Weights of a small GPT-style language model, trained from scratch on English Wikipedia.
Size: 24 layers, width 128.
Architecture: tied embeddings, capped logits.
Training: a variant of Muon for these matrices, 305M tokens, 9296 steps.
Each number is 50 + 10 x the weight over its row's rms, rounded and kept within 0 to 99. Layers, rows and columns count from 0. The size before them is the row's rms in percent of the matrix's.

# layer 17 MLP up, 1024x128, rms 0.242, rows 671-721, columns 0-63
105:61 45 32 60 47 54 42 43 58 63 56 57 42 37 61 61 65 44 36 52 40 37 75 39 47 43 61 56 46 53 66 62 51 40 45 49 64 65 41 57 60 55 47 55 59 37 45 45 36 43 37 38 56 57 64 40 40 50 46 44 40 47 34 44
103:59 51 42 43 56 41 53 48 36 28 27 59 42 67 56 57 39 45 58 35 40 41 51 53 40 54 37 54 44 32 62 66 53 25 55 42 33 61 56 49 63 42 68 53 45 46 63 51 46 39 63 55 50 50 57 53 45 61 44 54 50 60 32 47
108:69 42 51 21 44 56 57 36 66 65 44 26 34 45 70 66 53 34 47 56 52 57 44 30 53 48 48 63 54 39 50 40 51 46 44 46 42 48 37 44 42 57 63 50 60 50 42 38 54 44 59 58 47 50 60 58 74 48 66 53 51 57 39 45
101:71 50 48 56 53 51 52 32 44 54 31 50 39 46 63 39 35 37 55 50 67 46 46 38 47 59 46 63 61 57 49 62 47 27 47 57 54 41 43 50 39 74 38 45 31 56 26 52 39 51 54 56 56 54 47 56 51 49 53 61 51 41 45 33
098:60 54 48 34 44 59 69 28 70 70 53 52 51 56 52 42 43 60 43 56 42 52 51 49 49 36 34 63 60 47 49 61 68 66 49 47 49 54 40 42 24 55 31 51 49 55 36 48 41 53 52 42 32 55 35 33 50 38 64 47 53 44 66 51
100:45 60 41 30 53 63 65 61 36 45 53 45 42 60 47 52 43 48 59 62 59 45 45 57 57 33 49 56 61 40 47 52 47 53 62 31 55 53 45 73 55 49 48 35 50 44 21 44 47 55 48 53 29 63 48 33 48 55 54 65 49 41 51 40
105:60 42 49 38 45 58 41 42 47 39 42 43 45 72 47 57 56 54 29 42 46 37 72 46 44 38 63 43 39 44 24 41 44 68 48 48 45 56 49 42 61 62 46 43 43 53 38 48 56 41 40 57 55 45 68 45 54 63 51 44 50 46 67 52
099:41 43 58 22 61 40 50 59 48 46 57 59 53 58 52 52 35 61 54 29 40 58 55 50 68 49 68 45 39 63 50 42 67 35 45 44 45 46 51 62 59 49 54 60 40 41 39 45 53 37 47 52 32 46 68 49 47 44 57 62 69 30 53 58
109:23 40 38 62 67 49 58 50 62 47 48 48 63 41 39 56 51 51 47 52 51 44 46 35 52 59 49 53 73 23 48 45 61 48 49 72 56 66 61 58 45 58 45 42 64 44 49 45 65 39 54 51 42 49 47 48 53 52 47 47 52 66 41 60
096:44 46 51 33 40 46 45 49 42 43 66 52 41 41 45 49 37 59 49 53 43 57 50 44 40 65 27 52 52 58 61 54 39 49 63 56 30 52 40 56 60 54 74 51 44 52 47 38 57 50 46 55 50 46 32 39 68 60 57 52 65 41 38 49
104:74 57 49 44 49 40 47 55 42 39 57 57 51 57 50 42 47 44 46 46 45 67 54 56 65 46 43 48 43 57 46 44 56 38 44 43 54 45 49 51 42 51 50 48 57 50 39 35 45 48 43 62 39 56 59 59 58 35 51 42 54 49 50 53
096:45 42 46 63 42 56 45 50 59 55 42 54 57 36 46 46 46 38 48 43 51 59 43 32 45 69 32 65 48 46 57 51 46 51 65 51 66 53 45 36 38 44 63 62 39 46 35 50 63 56 49 51 56 44 78 56 58 49 53 45 37 46 59 69
090:42 40 23 62 40 35 46 41 48 43 64 58 61 54 49 61 57 37 53 33 60 50 63 41 32 56 60 52 47 23 55 41 41 58 42 47 65 51 39 58 60 41 66 62 39 81 38 45 50 42 57 69 44 67 37 50 65 34 43 56 70 49 54 49
096:31 49 49 57 49 47 42 62 46 46 52 61 48 47 64 59 33 45 30 30 34 45 54 35 30 58 55 41 54 52 51 66 59 49 33 52 55 49 42 56 62 53 50 31 58 46 42 47 74 45 31 34 50 32 54 54 58 51 46 59 36 52 47 53
089:48 44 45 45 43 57 29 53 51 55 55 45 43 40 60 56 53 67 34 53 37 51 43 43 56 54 12 41 39 39 57 54 53 45 56 57 66 40 56 46 61 68 42 47 41 67 59 27 53 54 55 55 59 48 47 43 47 53 37 37 59 44 35 49
095:33 62 28 36 43 66 72 56 45 86 42 59 55 43 44 49 48 52 52 63 46 41 55 50 41 37 36 47 54 60 50 46 59 56 46 44 66 51 50 46 35 46 41 62 41 48 52 50 32 44 55 60 60 45 47 48 29 36 40 48 52 61 49 52
101:44 43 49 51 72 55 35 45 39 42 39 54 48 62 56 51 49 51 52 44 49 46 51 62 37 61 31 54 71 52 53 33 47 50 46 54 51 58 41 60 50 32 44 48 59 52 51 55 54 45 62 44 62 53 65 50 49 51 49 54 53 54 46 33
091:46 36 44 42 60 50 41 36 35 39 64 53 40 71 58 74 46 34 44 47 46 27 64 32 57 38 60 40 47 50 67 50 71 35 48 44 46 58 51 51 40 40 57 48 55 57 38 48 57 57 56 38 64 40 25 57 56 57 39 40 57 50 40 45
105:31 52 52 63 52 40 34 50 55 55 69 39 36 58 47 59 36 66 37 62 51 58 49 57 54 57 49 61 59 58 16 36 42 43 34 61 56 53 39 52 52 53 52 58 48 54 34 56 53 45 51 46 52 65 60 54 43 55 30 78 53 52 57 49
100:65 48 59 48 58 47 47 42 31 57 60 44 46 51 67 52 57 52 27 58 41 52 33 38 57 60 63 53 57 55 53 47 77 70 63 47 58 69 51 55 34 43 54 62 66 53 55 53 41 55 53 56 41 51 56 45 51 52 55 54 59 50 44 44
104:58 66 33 37 56 57 56 61 52 54 54 40 49 52 71 63 44 56 51 46 58 51 49 41 34 39 58 69 47 51 57 53 58 40 44 55 50 77 53 40 40 51 53 61 51 54 43 62 59 31 48 49 45 61 44 54 51 59 72 74 49 53 41 29
102:31 48 42 38 45 38 64 32 64 57 43 69 38 49 47 24 45 48 41 63 37 63 58 43 48 44 46 53 42 53 50 43 52 31 44 43 51 59 45 53 51 35 68 47 58 50 44 51 55 55 35 46 44 45 42 64 50 50 55 39 59 47 68 47
102:43 48 40 68 40 47 44 55 84 54 46 69 53 26 64 51 51 70 59 49 58 28 55 47 63 41 44 76 41 43 67 53 44 49 47 43 45 44 54 71 54 53 52 57 52 53 28 56 38 33 41 54 37 49 43 57 55 39 49 50 56 45 46 45
105:36 60 55 51 33 23 58 47 53 38 37 62 69 59 39 54 39 51 57 39 50 67 66 52 40 46 56 44 53 42 48 56 75 61 40 53 35 59 48 59 50 53 38 57 48 35 41 45 55 48 69 49 48 64 43 50 50 44 72 48 50 60 58 48
104:53 48 47 55 60 29 48 46 42 70 63 60 53 55 47 40 47 46 65 42 46 36 60 46 66 55 66 56 55 49 34 46 67 54 55 51 40 51 42 48 46 35 50 42 24 46 56 59 48 37 49 41 54 53 59 70 50 60 38 40 47 52 54 62
097:49 44 33 47 59 36 36 40 61 44 59 56 38 16 52 48 54 52 53 56 53 51 55 45 70 42 37 42 35 58 58 42 46 44 51 55 41 46 39 57 41 48 55 57 64 41 39 58 56 51 64 45 55 55 52 40 37 51 55 33 42 42 56 25
110:54 42 33 34 51 46 58 30 42 67 45 60 57 57 19 54 44 69 47 61 66 37 51 37 50 64 56 54 53 57 48 57 60 52 64 36 54 56 73 51 51 50 41 46 55 69 42 52 64 51 54 37 38 63 49 53 58 60 48 52 55 62 42 42
088:58 50 45 65 73 47 54 44 35 43 50 57 48 47 43 17 61 36 55 70 65 65 57 57 48 55 50 42 58 44 42 51 56 42 38 53 53 56 44 37 62 64 49 47 46 60 41 32 48 39 75 66 76 55 49 40 57 55 54 46 60 38 48 40
102:56 61 38 45 51 39 50 51 60 58 63 51 49 52 48 47 36 41 58 59 48 51 62 60 36 59 44 41 53 52 53 39 42 41 55 46 47 50 41 53 32 23 44 45 62 60 56 62 49 46 54 70 54 57 55 42 47 59 67 43 32 39 60 58
096:61 56 61 53 54 35 47 57 54 56 46 60 61 50 52 56 51 40 47 52 46 44 53 49 46 54 68 48 60 58 46 57 71 41 40 33 32 25 65 38 51 49 43 38 44 81 52 55 54 70 44 52 68 49 44 56 55 66 68 62 43 59 53 42
093:45 42 43 46 49 54 35 51 34 41 48 66 74 49 54 58 51 59 49 50 45 50 56 42 34 51 40 51 55 46 47 52 39 52 57 49 29 47 54 57 42 49 56 47 61 54 52 57 59 55 41 43 49 65 42 27 49 58 47 51 61 66 53 40
104:53 56 41 48 57 67 45 41 62 45 46 64 59 31 50 62 50 57 62 42 79 53 42 37 38 48 65 53 52 40 51 48 43 60 52 55 46 51 35 49 51 51 47 36 54 52 55 45 68 40 58 59 42 54 52 42 54 35 48 37 46 56 44 69
102:51 47 61 45 62 42 53 48 46 52 54 51 49 51 52 63 48 52 50 57 49 64 54 60 59 61 74 42 24 42 66 34 53 41 72 62 47 51 43 59 53 45 39 43 43 28 44 43 43 61 45 42 51 37 44 57 51 48 64 48 38 49 54 51
110:63 59 40 69 45 57 54 43 59 66 26 48 44 45 54 46 39 54 60 43 66 43 55 48 48 51 50 52 51 42 48 30 63 42 27 53 52 46 36 47 46 36 38 39 47 60 48 42 50 50 53 44 51 45 37 73 46 48 47 56 53 36 51 49
103:47 45 50 56 28 55 51 41 54 37 44 40 45 40 57 61 42 56 61 43 33 63 56 50 57 60 50 36 62 52 46 44 55 54 31 62 50 75 55 52 60 49 60 33 51 64 43 37 62 48 32 45 50 40 54 36 37 51 47 47 48 36 42 42
105:59 46 47 53 44 56 68 40 63 47 42 57 46 53 53 50 44 48 70 70 24 55 46 47 51 34 68 54 49 61 43 44 49 61 37 46 40 51 49 42 39 37 39 47 51 66 31 42 55 60 55 54 45 43 82 50 49 45 46 71 36 65 44 42
090:46 53 48 35 42 47 45 44 47 46 51 33 62 53 63 42 67 54 61 46 43 75 59 51 47 32 41 46 47 56 63 57 53 35 72 66 46 33 41 39 40 52 35 56 56 68 39 39 51 60 67 42 34 51 56 43 35 38 45 37 45 44 62 61
102:53 54 54 68 53 49 38 50 27 40 51 60 48 53 54 57 49 41 52 51 61 40 48 59 48 54 40 52 39 28 65 59 58 57 44 62 31 50 49 41 41 39 70 48 59 41 53 39 53 42 51 37 67 57 46 44 52 63 55 66 39 64 62 49
113:65 43 43 53 56 53 52 26 51 45 53 61 37 43 53 64 29 46 51 41 49 47 37 40 47 54 52 77 51 46 56 34 38 57 31 63 46 54 49 46 44 58 58 52 57 45 48 65 57 46 37 65 37 55 50 43 52 36 46 49 40 47 51 52
100:47 40 52 50 45 43 59 47 54 52 38 63 47 57 48 58 52 31 38 41 38 74 49 52 55 51 40 45 30 58 57 56 40 59 54 66 45 53 40 53 54 50 50 47 52 38 32 40 66 61 45 59 42 45 60 56 45 46 50 46 40 47 64 39
108:52 57 26 57 41 45 41 77 55 71 44 36 54 52 32 46 51 49 53 55 41 62 40 57 39 38 38 54 63 32 63 45 60 30 50 41 50 36 57 64 40 42 67 59 47 39 59 63 47 52 55 52 40 44 60 50 65 50 53 44 56 54 51 53
094:39 57 45 34 48 61 62 61 35 56 60 52 47 40 32 49 50 48 56 59 51 53 54 50 40 52 57 47 59 51 54 70 63 18 43 65 45 60 56 53 53 60 56 69 55 60 42 57 70 58 57 59 49 54 36 43 59 54 45 42 62 46 50 29
106:65 54 53 44 51 43 45 40 61 32 49 59 57 57 57 47 57 55 52 39 49 40 60 47 57 50 37 52 43 46 51 43 33 54 54 50 52 56 35 66 51 33 43 55 58 40 50 49 44 34 60 63 57 41 58 55 24 49 43 49 60 54 41 38
119:66 42 44 48 64 45 64 43 22 41 39 44 59 55 62 32 53 60 52 40 60 75 55 59 47 50 60 39 36 41 46 63 48 42 73 46 49 46 39 46 33 51 51 49 60 36 56 46 54 57 55 40 35 43 76 59 57 52 51 47 22 52 53 45
099:44 46 52 48 59 44 54 66 42 51 56 47 55 50 40 62 53 54 55 59 40 49 37 67 45 61 45 59 25 40 52 41 45 39 43 67 61 62 37 63 48 57 60 48 46 48 50 65 54 55 40 48 42 53 55 21 39 62 57 39 36 56 67 33
098:58 56 55 57 52 57 53 61 33 60 47 51 39 67 56 61 37 51 50 58 39 41 48 46 31 62 50 49 69 41 43 68 72 38 55 51 49 47 41 75 75 51 44 64 53 66 50 47 51 57 45 67 39 59 47 48 43 64 49 60 26 54 58 55
103:57 44 38 47 40 57 51 52 62 57 49 48 49 42 62 74 36 40 61 62 48 73 61 51 55 46 58 50 63 44 35 52 50 53 52 36 50 50 55 51 59 61 28 47 66 33 56 43 49 53 53 53 63 64 51 44 43 53 69 63 40 63 57 47
096:46 51 46 42 47 43 61 52 67 43 56 44 59 47 38 56 60 32 50 56 57 58 46 58 44 42 40 54 59 47 49 39 52 67 56 69 57 33 50 54 33 37 54 39 45 45 36 69 54 61 52 58 50 32 37 57 48 49 50 50 59 42 57 58
104:36 48 47 54 48 52 39 40 51 55 60 39 56 40 43 40 40 52 68 41 47 40 66 53 59 42 52 55 55 41 40 45 20 63 65 53 51 54 63 59 60 41 49 46 38 53 54 46 44 33 46 51 62 37 74 48 50 58 49 48 53 34 60 49
101:57 42 46 63 52 37 39 41 45 47 66 51 50 46 59 43 61 44 50 28 66 45 61 73 53 45 64 46 55 41 45 51 56 45 44 49 63 67 54 55 41 64 48 47 60 58 61 44 49 59 43 54 46 39 42 61 34 51 69 53 48 43 53 59
107:61 45 31 38 39 38 42 65 44 68 51 51 49 61 40 59 48 57 50 45 62 51 50 31 50 41 57 51 50 34 64 61 54 54 59 46 54 47 37 26 71 57 68 55 35 55 55 36 61 45 43 42 54 51 66 52 60 42 53 49 43 41 30 57